config.toml
n_layer = 11
n_head = 4
n_kv_head = 1
d_mlp = 1536
vocab_size = 32000
init = "orth"
init_std_qkv = 0.0178
init_std_up = 0.0178
decay_fraction = 0.797
final_lr_fraction = 0.0
seq_len = 384
dataset = "wikipedia_en"
Each number is 500 + 50 x the weight over its row's rms, rounded and kept within 0 to 999. Layers, rows and columns count from 0. Numbers have three digits each. The size before them is the row's rms in percent of the matrix's.

# layer 7 attention output, 512x512, rms 0.0659, rows 171-225, columns 256-511
100:462592488529465441596432550474414523519565595569453500557539471449471456435563526525510457440480509457538517479492489466533420569407511427508494595518514495539479458447490509544511515515546509548657526494489546460438567517445520451466433527534425448537513519509550517431409525516512502557536444439463373556484552493470585448490522547506478409437555534478571426501531521457399459460455513575459506405551457515491531588483498537484521424442535488537596480437567459448468523428474619585516464488511545438452539573537601563496521488431496543507527519492501507553574455545524560476547555427503549489547513472522541433414507520436483465491508443582417456603508465420457423464523485494439540427442432412427530408535537552468514528582468457455490538473425477574513492465456455
098:548476371503517467502514492412543507549464497567459554550438534586524547515456556531383521613462452453496449491538510508481557574609542484488435547462498520492475450559567510473479500611515488544524476527600569516534504539547576523496592474486583459472488438481542467524475511491493496450578494510566491562540475504477528584493527489475468496463523412486552531612460500501538372603536563558600492557499501520497525535426454578550435500506518514479425459496493541448449556469491525517509506529463467613493497605509427494552492448472510470584477467509444506503547483452466510515429554405519573534531426537607386493421434434481456408556494539566474491492476509503503483522473452540462420500507518475510503471455557552550468449543544586474473535543452478421510528590466443
097:533538550627509482514503521530516524542507509509550597531497444491555478591516492485533466465524424477463567536487470538482440556396530554461624581524521461560486444590561501568551386509493543441538420474512533621594504510493507456444515498573562513449469579409506548503486533480606560456628488485492511445451394443547413483511474492469548537520449481627456549491515471632487580459564551446473429517524493476484468538429499564524534565541470501583440514476488505588482537479549492546516554524437480455537506502522495439539523471417490439534566527488499431490501500490535440539491409556491487554446436487457564434502488523492594570448547516547551485543579409480498495515473480444559474470607465571570521380439507533527460510469464556579441418494453449491408447496547487
096:519454576468517457444419505475445436444417517529423555423467457468482489639482492571507603502420532480481418593513460567516463553530524507433474586526540485534568427547439486444530516429459605511478533456549546599443467492448582541547501456415542473458470473509523499384490522527517539445521482430391473462525473478424523515545513462481469584390473527572549534617452511554447506493526452557536425531530490539543511476483516538511509513507470496449493515519470451613460519421495544464513451473495421537463488472536441497495552588468448492561465443508495477589501528406514489501431503469504563490509500489538424506478561388438526472428542487462489484554491548555525481533540524511573539580469397505504468416538525471529519567447577504497523498503434555537519513614520493
107:529416451471416466481470491575486431485449482510530559552487489415482484481573487524391470486501419456518469478509501444434545472480550486542426502398482515521442465454592411593466476542570483504477460442484459504440533454549467523460515509493455421456495460436439499543479491410516534465617548449473476461489508462387503508443423507432435437490451498490554443468484473546482485584417590480549557545473515502471518585472521515482458516430509602475497518498534502464479583536463433569492532474449473504580495511500525419551564528524460434450501574558550493479431532477486494483398490533408541521570486553535514532561535519424517478508529544536512523504399484528500560470514517485583518506540500541531506540543567499517524506605414485456398558461511427512584503583551579
097:445391459480601491447571453523467512391508473491460556417451451462476444534543520456486450476574518515425511520506516461515578465504498484528473511494526421499537436548453552491499357564503546468540453529528511515496505412474470541477537514401544490476401501593548467516437572492558534423478497538556387417454458488521465520531502581480594578452512535498526442456487427509542502388554542553514464508497483547554506496500467483444551578424450497548487454553541518537470558524507444414506487554463502526553454507529563506483519480514490513463603490569547505445490499574482459522514486533398459493479504437462506487522517453458525471507487525519485593513589457494445509528553541474482570602500537586471439608443566398508432552507451459543573487534545518484516467502499502
102:467546413471586460520493505520508501435522471415550540552448480461440476544538540476449434556583447484563620550493525467457492522479500465565496491530602579524464538486524450579489454574603508477447455502459416520516529502497625486499566474536551485416460454480512451492483575470455612497558502531487467456489494567580441407488449427513499492435513451597393500470572516472358507579550514464564475594519610509538455529578523524510541473529425497485532477516464441541547566546463443550484457465441509507483503480587533501439471554491468526413543557478463523532473479516469477509467462479537433586560467502509457414539542415572506538542500584495475473511491494553516505433473546483550495502462527491460545541564489497533427532507475524514478511533489464450486627570461552
099:456517488497521509493439513533497558461539639568435516473511411354518589597482530420493582545474443525545504430478540515534489572540530490513466416437400497605595567498453455546450442379446420567487553571449508486449496423527490454509485519490370482471567568507502468477441488411559466446592511541523642550530482466449541548545556458527563506504608506469520446572521559551486484461475559524517555445454536588525527432509484466378518515424473520477475480414450466420528438501457458525507494495528452438538461588521547421510493536497465575554499497508498490539495565539498591482482481470533574505418479495536491527515485569414419509457491495501459469484495479500584492470477520539479538491477449491444456514441520517459579475424476412465487547486446538523605522542520559
102:571435616483466518474509509456498474487517562519485492520487553446510523445416568569557660538487425531392561551428424597542470579588524532488546442520435400519451527522431543512552459490552446519464520456556510434382534521568490581440479429495515605410475563529505589458607428462480516472511503573461532483594555450411441519477577512560556576368445473453545511514559494553544571464383504483436494507518492466435575464506522522531556461506471499387507577436519513532527441534521449550556504493477599491459469464523502568525463451478497548611439433466463418469473576535474522473461555506511438530534573482533521523478520469570481461489442553444526450417499466518575483462568542494500490450458403455421568551540503434488592529430610517475545510444481529471389485398519502
102:481451458544535518508516451532412557460564405429454463422535345539480478577513458465524404564537563576436444589619518533533470492421546456411429506604536512458553523435465553487567524516541496575503466543534475458448495511494495577469532558520527508474529563513526465474486465463500500419449484556536427504482591523527556497457415448505496441504531522404492441532451514463452553473483531587496485449497534530552506502520514408532478492565495465537487395476512512531535501455378521534425530560511450513464524445514468526504581553494423477494587440456508498434510413389499462467501498509477542469599544428445460475549553478466573547520530523519541466522605480495515589568556539438463510511436495544461456497564555500510504490488485514460526426554509411519522535509479577
091:497517469540389523605427502545547515486548583498497467612502529522500395467580447469390553499546486493400500423489582450521485489454453583472488447614487539518460453510598453426506553584554506577543474444566529539545565453508524506552527396431461539513552543442542501484391522527461526476519593486488504553509497463451456592462475549409538546453482484413564502498568531548570493458514489452473498467434477550456536517410513464479523434510517541529436447570428524491511491496440521459583528486553442451636513599540510545489471434565465452564454496522474470431521581556474533371480559526487502515453636523552492476536467528530524459517539463511531550489501524533517557536412553488469493458508493591419583553470489453536462521511515509514481633500513515523513638644522519
099:612480556504549547469562533432502495514389448510477537517527479485497457533419446564486467470497495385467440492451582460562564635474460570444522442619502424482286499486534472495535610525566521467489501503591479562531519526560503513521458560516497545445574381498451443486432618570564431451473432569532411521469521411507505437499471492578576538494515525455524529577527477488472473432503484435496497584510574487492482533471453547525461462447494477503510504512467488543461449524571532438518470474488507514544447569468479516484541439520486502558479568485433555503375483557510506478407494526520520535445474541486482549483530435465460474535567357557534615563470624462493494525556460497483465512484579444553491400446595481498537518545549456499542437439472497518597598498506537
104:513450575490530492462517536494511547509366444483531446486501477515487451481498495474440426480498473481521474540507577564544464604569516410558526516616459448520461616535568508484536532596508527438474536510481443583450586513441402510503512564546450412489526561518427428422521459625415524492498504554410532509478473579572502573474497445540487533545572552537491469464488494418518465558488537468468491543481465506398531485572485530373446458581508386566461494470515523432484455427541532564453508504511581448504472476511485393498472520519569498532534478439455476546455532381564477558516511551482542385469470412509509550486467513462457410506477506573512499512483531471457515480395613436468492434454485518459534550457526544475441535437469390510522504566460470558490499528503411
104:500558460456550427484422381517518507480553549404527480400473501470493486524509495555512531475601471548565480576624534506480451422440495500464466524423469463517462470466450537534535432549482519524579521497458519454500415454426458450513532453510530456504486456426501455529505486491447466514451527568508508518591459435450508527517469538605440598467532549482481476452527530383591524469456505536489564527500510491508519491501488509505508470534507603560541495555413489487447384564517414487517518389444454543540506406551497531447464450494537537386517506529645502454472446510420500562483533511388436578497557481476467536604481474559483533530462519467508544475553520512458553520531451527510503504586429632481482537450569388548518474529583487544578520575469443534577484534569475
096:537535558553493503466544535526478448527545437485571529460440542451487581531409432456589509450478525400480513583517518433444522436491509493601481499588422455489532461511510498538418531592491525482544517447485513603582514589504433396571481551517576576504525450498495519565375435413568491552539562517486427467418556347550451412494518493497588466487530507485491406451433477478473486486447412410472535564533539540470459479575488443549568455495502544513509532489471556477488483421520461494549489516523523512551523463496539518482441563456537488557539491492457480450575557548412521521557511453447490437460424494445433566525488491538526438450413456503533590478513571497520456513455514537535468467616482583554563516555559485490422467547484491515477412555445529452515459524496445
089:537644502530590476494495488495456469516531464565510470550638511487500422464604503609546529370535488494446510424565464506430550469483408556474520461473541527443562446456462442491417427553461524472451487502499548467549525507417477500508500492527463508478553537475494492536511431582471494510449474368560449493540510532453485490517433481514419514530486523548515423548496550489566564531450608437603442447543425448480508483578460532545473474512538495563445476476524473430519589419525582529458610523525453450547410462529605489532471509611491520514549463513481475541520517480523527491464562521439419481562473543590641453593408490528569595526591480588510486502487553556484512557421446497516422479478465619597504573465457517504531545461503453549496511438515490503535410551538508
103:463474583416453461483491509564491464546480436540487531586445501543534383525481519478510441490470550507488504520542430433516558629489479589533338534519510618538514577570510380573500454515606554398521414474539439501471518545530456557475551443442465460353435434542530415512452573588530546431414523430477578481452460457386540522504539504498512428558486529609445500460497586521542552440449446474516555551550440553512459442544544506467490481493512518530437533505475491502503526533618437540456495466487505496512515499449542544520536570432471440522492530499477488549522442467591539495570454539538539506509553486423619549514499451465483456408539596464495510483523492513447482445478581611534516458423558504507536577592513506525575616446460520513484449457421480528545538477552466
102:507549572488523467473532435516483507578501435631533517505458513486610568463566387526547497504565468446513578568411489524515548613427444453536485381460524543562515524481531417421429521547433545459480487389433490406516539514479431449542454536437511512472500542475451525531462475476607468532488477531469511494439554555460513474517512567512600520418468495475426472512498553475499456510555544494530482530539499513503408484507511490582440415511535527572506434454455470555476525402555456550513442604524549481410512531540570597578464455513482584510429575492515571526481486456531490471524517509492476469523463536520583472496527514475557545544467537430517510526453424456452474533521515601535426549478547516521459542562478492480523533500528394532526551500432498470489457445572532
100:485453501553502449523503573525575559488580532567575545521473458661547533423557406537565418481532488528505520541449420498502512569416437523524462497480477529507474534436526482365585444469465561500513487494562472588537356447598512499464471433535520440533514438527458461498579466479551438507487479508433483508436531522466490526501465508529453515495445500529487471454423514446473529563522439493498405512539527482494547457507483524515494495502447516516462431553582454471471458455561501508439513479472500513581525421527459532498572459505578587385531499499577505491559515511526565514456463503455469461461467476499396508475595484555502442516528517475434503466522472604528551475493436549519570477499508472526442514485495562520490590551570575459478441527404566552488555483469465
106:579604509518513370537420503491516541604468541442512489498479560530452395431465466453473500449506434498586546472531530447618451563472484574564548493579467481481551493476561448545498447419434460406526564508542462514520555498506572513447418577533523533471470457461531571562521453488513468498453470509480469434567524395513456411442474528599406565458530520470423463477480564533546494445496406434587495544480502467531461471478507544447443457521497536390514556488517494516511480561506531561468468530463538507474433415490482565487535476469466442479428483555601527463425508450585502440498462442521522490542475514471534518431507613448520498513515542535617501429478534467430447482543510533493553467531420507490529517514538560572545459513506488550409601498462548561482502439519507
112:446537346485539492491468460463475527479492549512534524543506516523507617535454593460440552594487445390508474483576519519507501565496416514608431441552544527493484463446502511547460547516519455447448496502463446525475531553459571537443551482478520410522546471561426505617511516460564527473488590462491462520481496530570509484439599402495478415463482524443453483548486472450519371556456548483543470486509471534582493503463454546490536460496476571474528440501510524496533530467503503568582555500518415560456445556495504491515457544570497439482597455491488477467448480461420383514560476489543529572468560555525608589445482464505451504555485564546434576406474496524522508507445547534511465556450456504446483524511570499575545433455506510441573566502512526507495457606505601
097:539353447521512507428499459494514644416554457446520502450546514563420448462466457473448459525562561559529483452473504500550565516542421522363462386492521528483479477490605519512467540528515448503474537538550476534556479537564504565500488555454522545413500498558546507478443426453435483553490462482553496526540459458539453635455522541428543578474471583508454540432417563509484527545401520498502497440532622460603500456438547565529462430478474475567549468473635499498512457446529481522537482487461418564540646462480566429471492437574501525434469527579444489420490548438468473553542454420562407473533433539447491521485456459535527548543508493468475503458527480516503518518545504511546460531495493513556437507487504510513500520519480574543496481465576521483474444484518599
097:505436469537378526486488625504583459388541613492529425429463556531499504443442516493469533525479464553492517597542466445469545518470504441408503572541487472503441532492564436501442464586530536435482500458528427457485539429541543528551507399490544482487510590472428424452551456530415522498493546481416598496491503497611486524561538507548510511459463498485591520453507408507485478581609538535515466492482525457434512462544515576458521479416506483461438527561535553450464529509464479491438455450535420520514504487515538465577571480543520445453448485439501503497511588531392494440500491442484422498460520544573569445453536534532423520448519626460495550535437552487444548519522480477461520479467415487505510430545462483446412524456492498569498373439529483478595471550536468
098:490492473573456519568555605497486373504468532481524498518509510523406498544444596436483439449421477417518521537460535559518511476480439575620530499523514412550465468495590516544435541523551542462467509426483511518591363473480475596446443502416508419406452547450553429524524480555497531513415522432475505505487505602548557432480505503423558540472440495436548474498499436526609454557617513461504511442511449483440538535501494536480623486460537418456462612576477515531630576532547535475437484466512513494447471444511467485474559452563488472540431480567410455574502588517510554454501501419531515455542476547547447481484507536507523508590482501566396479512434493561449507487461506390480586536457505482483551518516426582491485424463507489511501521551435441456547483507471460
093:469549526527644512454484565499517588533594469488453514494520510482451480515490484409450459600546486599537584564575439542463475487526499547567523636472485544443454521532572458481516514559479521559523422524516514487493494496465528566553593570512580607490440386504524562445405556581476492573497528561480535453521570587599528512529454512462448533561436589519400470456540473533467588498590444516508479528560462477432464566498408465443390512545470468429530509507517518490519420551394479506509505469560467473518440559513522473483508524476622532508515508514356513431531548535484471440456529451432559534503527518518533529524488432472556461424573470469501477594469467524427491516512513472459520481442500540583521583528524462519573518472482575526501438527537502487513482457488534
102:540444428523455391592538583540547527487493486558543465587538511423543475461531512451483612599576471503488596489565489524572506514519516525402550498546505506402430443414420516507489462479568443504555585506511550487426474443533481472495563594536539529534436550498476596483489538583459498486572502438529530481516448539493347506476519489556535473536581515456557502564498450437547486580464550547509532580536477496371487545432435509595537521474514433493472441481495481440600503496477481534546380395503518528505506507564466468449513482486458481501508415497593574473440605532513471589457560462478405431543516598558554463487487430492449515509495514540569514466492540476458428383558442528474532529502478478446444482446460524494519434479519464481450515457468428513546474499516546
095:530559469536545558472532586497532477497489416504562552491532494487492443579575541509504492372557499416583551472539559481583479470426520508449468508510478455502488527457472594575541525415480458452542494521486518491511411500555504464487475459439435620443618445518542514500571484445528522575493587532511470537554468553527460505472478472529491537521453561532484510510386578555428527428512506394510445467443433493428470538514437519451464483596435447394446497447550519496553556505521565483583493482476475413474534515488619491540498512490575505552427486512502461448451462453459505485474533458474449457508513495462481523430466529555559481458500470504463487465571445508514563473563500408503465440443412500483473502498514516483550526528517571521470474391496549456417504623529548
108:414601455497543502442465541559509536451508510524441528577473450442478523464486394527450414491377503545493570505613442443440407420449471499511498447550505474444451546558525464444420461458529480476512466577420591579489469518472514541478508475548519570472585489424524407521492455445482438520437468486551549494555512592446528541438527454474487506521530466524445529486574476556553591474431466477566480417394497507455423472549527433503501534562447490540462528523502480520400560583501600453555519447517486454474587462563506476486438418567485425497574559451477396465537517412522584450501547430468490418486568503511550425496538540477503438475497427582472482471535494496496443636506439520480519489574479518455488484482536438501509506584489473491485536453536467534478480592480636
100:534538429504520423399501597532534503479496497420469510435540465483491496436440484488421394526444536539444421566450537485453443465407456512431373473502517562505523408449536462434530591490543536446582496460460475580496539516478524510503498550504447539567461476479449543536457414492434456527537516459461476535499605509519464630476556456525450511525550491478590530580387455545559427443488495529524564520467577460452452512399489492493504519484494468483498528480517511445489522493432525503516544511502498490500509573560440526543509535440498521459521537519580473449449507505399428485558531449482493460427555446547531395496494541461577510466427506458562585440560534516497559531512535495519573480504486461457482458480530545552518534449506490473541443535491537574505450573552525
095:586502461489547614586453477468498524501411547511471406444609436533514519436576491560464496462563471545501512512399366478459487438431504495441451458509431516548470534513516571476496593498462449538535625487514500535437527448500431537571410563557396549513453499536532486428525444427496471536472559517437449562597398469447443521552429596503502490417519531553385451582452513539580496517472456499533535458460478509489443422494561564539565557550520539524430547474505492618450516450502489550507458447553495527478491482534656487517518497600474545399491492412563488523510468430497482531491510517450463510507511557570467485487452526450521492460507497485459500594453537597510457403514450488600494553489466570475388495453500447408440484522563504416465415503539569549544413502496453
097:553549538568537513412602545491502547459416463519393409493544542566538647543557576579536533453535555512483505480500548596478440490507477481478508517480347494498519500523498632535525512502487521467467407447485514523453492552501485512438528480515532428477448586573447446489471480446563411459581597575520555632504497518494437529633591516538429551467499522590495519514488475453595503464586469475460452404388519495473495418422464541503520526498599484475554438468498423514541444459492483526502595530459414450470589636491537519517480473491506555560468483498599446507562478496523490554513543478488504540458449504484494549422516487443551538587509471486467478542471508486405475534551464552463496482436541495450578461444533554529505537442455548500543525559503445391375444494458431
093:461525408564475454480591554516481545519550502407561503483566549557494505523413514496554432518481424477522441500440484495489477553491492521522582440484610459578497607579540539479499517580565493461446446570395540531457430683441564429423518437407583494561568591566486483501426595485512473486528486557464492460502535440576521499568487468353485512487487452478539416466543416453447578554515518517489438523575464445543572400491510490535609499494521437569518462533502596430439496438455550570515559543561494452510537508580443506463588453528519431486459552468451504520519543596534597444426535440419532509486492460502539443522573460536481468489440466559506480497410434455479459497490502552485545538552517521487478471571489476486510549472566524490502460472524561552498445338499528
102:538541430470460492491518559503522510615582450464590484537478363531446494484498507486437579506493515522401453569491504538470537496463497567436463449608500494586469496490518467504488554526499538482513553430514480463414477531521474532484559487508450490477477476530525537451555612571536452484539560422617443486503451504481543563425530428507463443603378478440593416523492495490472417483512535467457500558488463626558531489513447545523430396530465536663485600536553568464542467550520470529476550528423525534495579438538529482460535483535369511468449511504524487483520499511380582477524429530537455494523559531479505501592515447496383595506598393518412461465481536495532485491481480514559488531504478414505490506534551506475474632484517516491540475533502495533505500458532445
102:452445522404419538424540500520458451517395571588607582536600514528567508517496492499546567380586493451490511484490500491573602445499539533556427613584569454433484542422513545464459559538572477505501548424466516473461507508598536523495467498466486449512563499406437491494495484535395532467511560431463431570434433470484540397493610491464502448521469497487585495494476510566516522530550455614450536533558452380468570504553460602449482407499567501422491487498461437572458584434545523472476491565493550556393487487498534469511484517508467464542463572481597446536480518505542452546427603467479545420547543452499440584557438503459483503559443467515529481479527517446514507380541461525470489526454478517538518572494495493471479422420490467532551433582485498483417474535533436
097:565509520422567512364392449506537541497489423481512583424424447495632470463584538467580494605451495484447518465433507473522489458502484518483533389505457518546677512515530484539428496540550579381404508429542526593478514425525513436533552508576477544472511572515597492570526516432511477536468467464572561508470495474481495487528499459529481541470454475507464462579375431456471542521558425479447542497492602498490535432542435515597534598489395448598462515506531507483516437503449513466418505469469598514514519512515456565451477461604433574492484434467443533566498534467519446499535594501471497507523515499546464561493532417428533439441558478460453412474590431471537506521538533575487480481527532494498466499488496437507569508416493505560554470471427570511592508478493537
096:514541463526489469524525512500533537558466461452457470405544517491455557496542567574502471473409480467480443556449528532432482494537534558464525444489532441496590408477481557558471499533444434588493514455593457437485543426556491461483487431491499570543502463597610462430609593470472399550519354443581457509525537524519413415537465430491535484577575444492533594486502503564442521519495597508489525488503512543534552479459469535579498523505496472545546552483485419512367470575483488504450520521455530471508516573503527447393519549528452512436604465533502484485517493524411544557520428479540498539438513389504480451547534383529539578561426483490497531476531427482621511500488533500471453492527402477535360424555486530564554429531552520477504499511575410491521509487473463
097:385497561399555538467525542586556514463539562485536501504529464472451470507546507446560449557475558424513516497517465517498511588399537460545451358521612426452390506485409463567494514575547432525548468524475588439528458539531452475425479496426529398557521415488424450491468526502471554462478582569519518556555552522477532497519528437428491524494462563529566559481500496570441554501530508461491556471521590513469486492516448429441415526494532571575516480484496473491438516559477542544581517516494493525444479487521576433513507464511466392460430462572512590486530507470431454497473528496512577546459538630508387491480409414472471431490472576509439483446574531532462594361490462473529484492461491484542437539507440472473422388516432552477532530475491477471536415521563546
103:545521451530541534422475525497498500461444506490523525491524449479626480525469494558500530451520579491571533485493439539441554544556556494460433526590564424426542536512500464600548444535518559469536535405488553475410563517468515504473604586546570486423499581560577552370520517565450442457516614425463542549383518571451487539520541572523450503509463539466535619476486456505536522545531493515482491527518489538511460561507491561509506580526492509524394489450484479515504511464424530512486520452578453481440477503535475491492583456511532531494461501415558468588410420447501547449467592475545547465492512471496539578550476512471472496527515486492397515479530563434484487438488424453517483539525527531507544443451527528467507563518482564578468346449469537525588506557525432
096:449516544508440422529484505375482510531517493605558465552481537477549419493508572496528369487614491489572580443542493507550517521554401488502549529482461565445437583505447456396532623527530509523544555487433429604552540460399469415481498478464469488493469479511516477467615563442436463568444532455489389520501443457494506410483561482519553448500415491515449464555573521423465421489439519569508445609519537510464528527474524472432426565436458628526490497528448521466489523533491435541543546492461537531492461479461556496506521522521475496511500499488452572564546465534419490463452452559438547493468519480542568445506609490532541429462471558517566466428517490431503507511490558544514418491475439525476494499507469520515587470566488461510510558596505480514548487532529490
094:520437470464494510495504511455497465534448473557520535511603305507503533482508388529485470494605509571578492543554480443494477485597489489527439521542510499626430577546526604482512500468509398512498562445455522521441477473540470504488533505482467542485455554467550459500459546461507521506490597574595583463504517501521459463647517444513548485508524554543532503518482549586479582579427539552487499517479412474486503441458459508538468468512502449453459574478531533448450498551532486498501434393490475472488489503429497528567469524504521480503464475437461489497574526482450587492413523489519471508487546459525478497498478426522548547512448541473434484527476492506552526528524479451462493489472484505495490465477494572520556513492535508450444414487550500541457505497524501
100:502506481554535518550535493590563504509550468463585508508500541518592610479527549437492501488444436563476594521564543574529440427585442505481463549524527484471486560403504575485481477453565551489480562582532435549486492499617521508504537471483532483506535453382531402547449596457576470540547528518575551507459573524436440447520517481438416412494524457570457485522391493573490570502446508461435521428550532418527501495582486505508433475534500487514478531471542514516505539448532526509476482475567487501540523517484506467449494488422456500459455498402533435460560512569493537503422561569460527536428531556487517561533578561495480470428551481544564464521524567445440469530434502575519493493476556491471411528484514519573572601499547537439462536509572467502494556501475447
103:461432533474425537537412520446395416478533568513467540555406526506420549556501512458528423513463508552518531503520492506487491376527530471497470532469440644558549511539458601498464395516523432539479401474481581593483473499472485456448437488475532434492424509497498497463532449436495445458480517432449500410476482504493574481515485436464538498596546483556467488365435518547514522570528487615506516518538488556550543524611552438520569497490501510512481561519526463532454567526484441446453545544504544518479542503511536480474438493533493461479457558541475504462551523617467457469463509464496573440501472459485465364576538507450563511435418501517478436475488349496519493569587554491477487491535530537484447508621551462530483439533489472608513469496509574425507414610532486
097:429442475471515453547566498510520568451493525530445478417527564454586437506620523537483489564428365540554562535498549506539496489520489477429422487457436440517462534518481543515486447513485514517434490506506474476418538576447546497411483476544494600435471596602467550441589506527451519470565495450492539588497504520501427544512551580535555473554618419443581524543435501537526529562484625544545555522528553512530466365432515535486549500506539502423560496500427474472481476470487490558488428467475595459464524509461462462565574435504594540586589471394451440552450553466498496492514441520399502483475517502436474460580507524509444510448534454582459456509557505431476504522531519551507506484528471486496534531413566529448433497481472493590501567399454435569514500456546541
097:575516492461478502581566424503549425452501482501468466474583517446450453484505504469524504444408481425406494434450445406432496532492481547446541466468500432601522512550500524455440570435542558539368608493436531445517485581525600465420465505487479542478462501476527588589530496392442515565471449477469516500506402451442555512391450446461511477484536515463537624546526476489441495455418468401463484434467486498584561417453574468442482538460567436497538485475517545516471455528550542489539479503491452536457467464513503524526565458571518564468482514579491506552498525560469507498535517476490532472449468434504486459562527462481488453536515444562532449486591467526589427460429522450457466574527539552504504449499593499561432457546490493460532479495547492475465512432441487
096:417478543476497588553552518538399498463561418488472426486509504580439481461443523447448559445427510561568549471524374547451483434520485523451433544546523453515491485455496485538491445428508443494603546468474502405458415520536499432500535438529499481497551554502468517439510534596505555442498509571522490529567483504436509456523505401480526449449577488442500482469522397493540480535443530613412488529456432548471523453601437419487635528483497448453505548435558456464449494483535515513566493484533429448469425569496471433648527508473479495527521572493539492516548434533528556583597518400545513503554527518485543464502548465480528501488506524480535410475477504461536441509535505478443496515525373528464490487519476534494558494545450483458446496492548438513324510497503567
100:545515433454569470448452544557452421532477462531534488366485564451475539439524485579568456585513495572429495544417497438517487578562451570570615546514537457487612531501446426537456479540440543563483476517527490560645507478536559492537483509433464483567447526477550444536521482526497529518556463466475504587515428391507460459490456546517452559416554444483576521486498541473528553499503557529492429539506617536506510589517496527533506487461578397410535531436389522512522402494554520495475495540536506544550507587396409601486486448537490442477470522521431463505462461506524595459379440451508486454491494485508445425507439462507529470480511518513506473537562571529577460484455504518560473481484534549472471466485566485428541502532570543561501486464539507382565446455490401
103:437555511540528487554505473459450500566485549483556494475592476481514441511498490430480636364411550422462537512482579527476535599552576547464552487473494516536550462469541447401512540510571469462560449468475492446521510465493487446385461543463553543600507558511542480509542513569483614487559482498523435492414425549507550529479532572543419617514496462442460456582531496481435432490559524491453440524478506544540524492491579555536517487477541445580460509447485526516546464494403583520507548480554603530470514546447448508498511561596507537479555468492421511504520573461561516527491514568540557424501449528524480517494564392515425481467514474519501523501523497479412547483499491509502477536518598529452495486530468524486488526478523500510450460552396498544528470452454522
101:513485446519539549506516555501455567397469480507543567457531562392476497440496564470471532559449544544462504469459509523545375532506507515479583451511515546506553494403525405483433454587480556519510448523482478474532421560464463532477486477569449517580442468507503512540468555408427542539517459469422437445516448474525443651521494529486558450452443499460501531566484450541588529432517553510559520543458405536506481483449554502516502471485467495481424497528545589439585488456425470471447532481455534444594469509433501540470529471476453484500548534506552432471491472568520491442472491495433482543485564560412499470461524504411460516543463452566461406555559554491513470476444521512570471502520443495550514433484528458460421492599500449476478508399501487400437423539551479
099:494482517496466492589523408570498532650480425528564539499520477485442486575557532563421501503441545454456572574493389448491510560570592534535505564532453524554560540457527511474533477554536541453465484541514359546505448405512400477473508537506480459420404469472546559579614483510551461481509554494445480427532462511498515606457507512507446536637596492426474489517511576528559525544597588467541507428440553496594491553449454508457496569574437485495598561544508438487547538518426564539523530493527553575554462523461534523438541526449491622508388503499536472566508484494515407529563569460574515575456603453417481459511555532431505452541566508496507503458483470528458518411507426503498561501540467542522460559463479523508480552503426472543581469510517461507544472479520449
107:495512535584526523410452465509449441573596469450507420451470481544572502474491510519475406497511534432503532504466550474572462471486426459409461530483446547480453556449513514518406496482534460460592505599488433548519498481532437456618552476470459440477601474375538494547554574454459468495519595499547488402519553538493524401449417482395502464476507480578576448526521521403420427470522477471500453570534583568522482473450504479500518564541537439462523516477485630512592558520473533484536368432537561494567545466517373520520501502508548525561488480465513547472471597535509497507483504499460471542506488556610474497466509491519521539519434493525544498512473553417466461534560489531447440546514579487456444523458484550451535481567487505478503518485484384450518559548463549
094:511507466545441518439454469482475498572589461442441533398460553521528472493486518551505572383539443545407559493467471458506475498548470478433450394522482592543553554559560460544448493479523538548479459478583481542530501475415540518438563491434473446491579486454551506547543601390539400477525539439589483544439588394501513490407623545511523495522455514551524529542443504429481446575501407514505474450501515600491513556549483398521409544542503618470431491504525509511414485509558488497513542445544496615533521484462493457510489450497383509527481481437492606479556493440502506536442627468518448532508487563516589496467567504481495492553476502406476491455483480437524543513547437582432466516548577483487557585445517457476447514469476540524574488609495554484540499562530397
100:503566438443521620523469432606555542514505485493562541455577574489472541508523476442529584490649442520449548565493593490450517522461493477524499552510367512380476453616540503538505508370499575532588478455516527438575575470452511556550538525505524436497461497488538511573464507469454485460507582572551550545486520457566443578434534512497498535450442533578449387526519527472545487412495526537478543485564492551561483441452459506582511474395528500481474520519525546576524591455475463489502506458484458465476637535494488474452488496501374564414457509524463489517439503463443456553532500528507370497426493505565470516423515562503661526482556514521441598537427532519468497508581532442504522513536472449513428461502470560436470484469491485494504555510533571476500466546547576
100:457480543453497560388474621510569476490523497550529468442585517579609465504510496533542541533538529594445540431526485478564494502550491412504514571472535481483469515446495479456560428433433532468444569485515490522530490519533559522526483489493527552453480547493450587556489469483468393497572412462572500464489543529571498553507489462374567517576461432503411418504510512430566530465408531558445468490439469460381493432506443476489497483583517540465521496371493532602537604549498515561463489502484506448487507539512493505574501474536476495448521476473478378512485511557593456420499518513419521434495415583584454521538502449609575514491480535526445533536462436532482469472509532533468482450512531466598424405503511410506507499544531514511534458609522579517486523486525583
101:502525588518416566541491443574508513489455521525458523578533513467510486560601587429472509437592494493553546565524615597494517476549510538495458545518471505555396520455537458578482526561564534466528392447536542645518428456488569536459478495464539489492547447473505499485558558407506499537478490434494431545411477496460517501503530500541436459440523578436404542552598506510528470553536570455428541482513543479469482491498423549438480552447420486477516528512415449567549467505599479443467429431455490532494461400485468561414524522448478469547390493457535503504582558510505395487440511562530500525531516591519400465554484555493522548493531477466471508579444510436464483539514464452486578525452464467529594410490566543538444506528470539463513486482440572507545516567537580
099:413593392554472470428585528528467477523567548543521415511431431484493531367489485435468540459441376443493468434523478553485450499539447504501453425580548515556479555438475480530536481494455504428429500533512478468433441451512512435581515510357471544526457492462514482501478480526494522514489569562446503540598564482506514561439512587527514519408538489476455504531475501442539495409495605513568484521491474500522523559404616459482508417479506549482547508539554466513471456485583514532429608524520476513562482489505459515548514604463561476539523464500510498610518512489552597550548571481407571519527582472563560438491545531444458505490398483580447392487547500516466528559499456458388514487456407427495539494488426491460522434471492502507508517516504498496495457502600582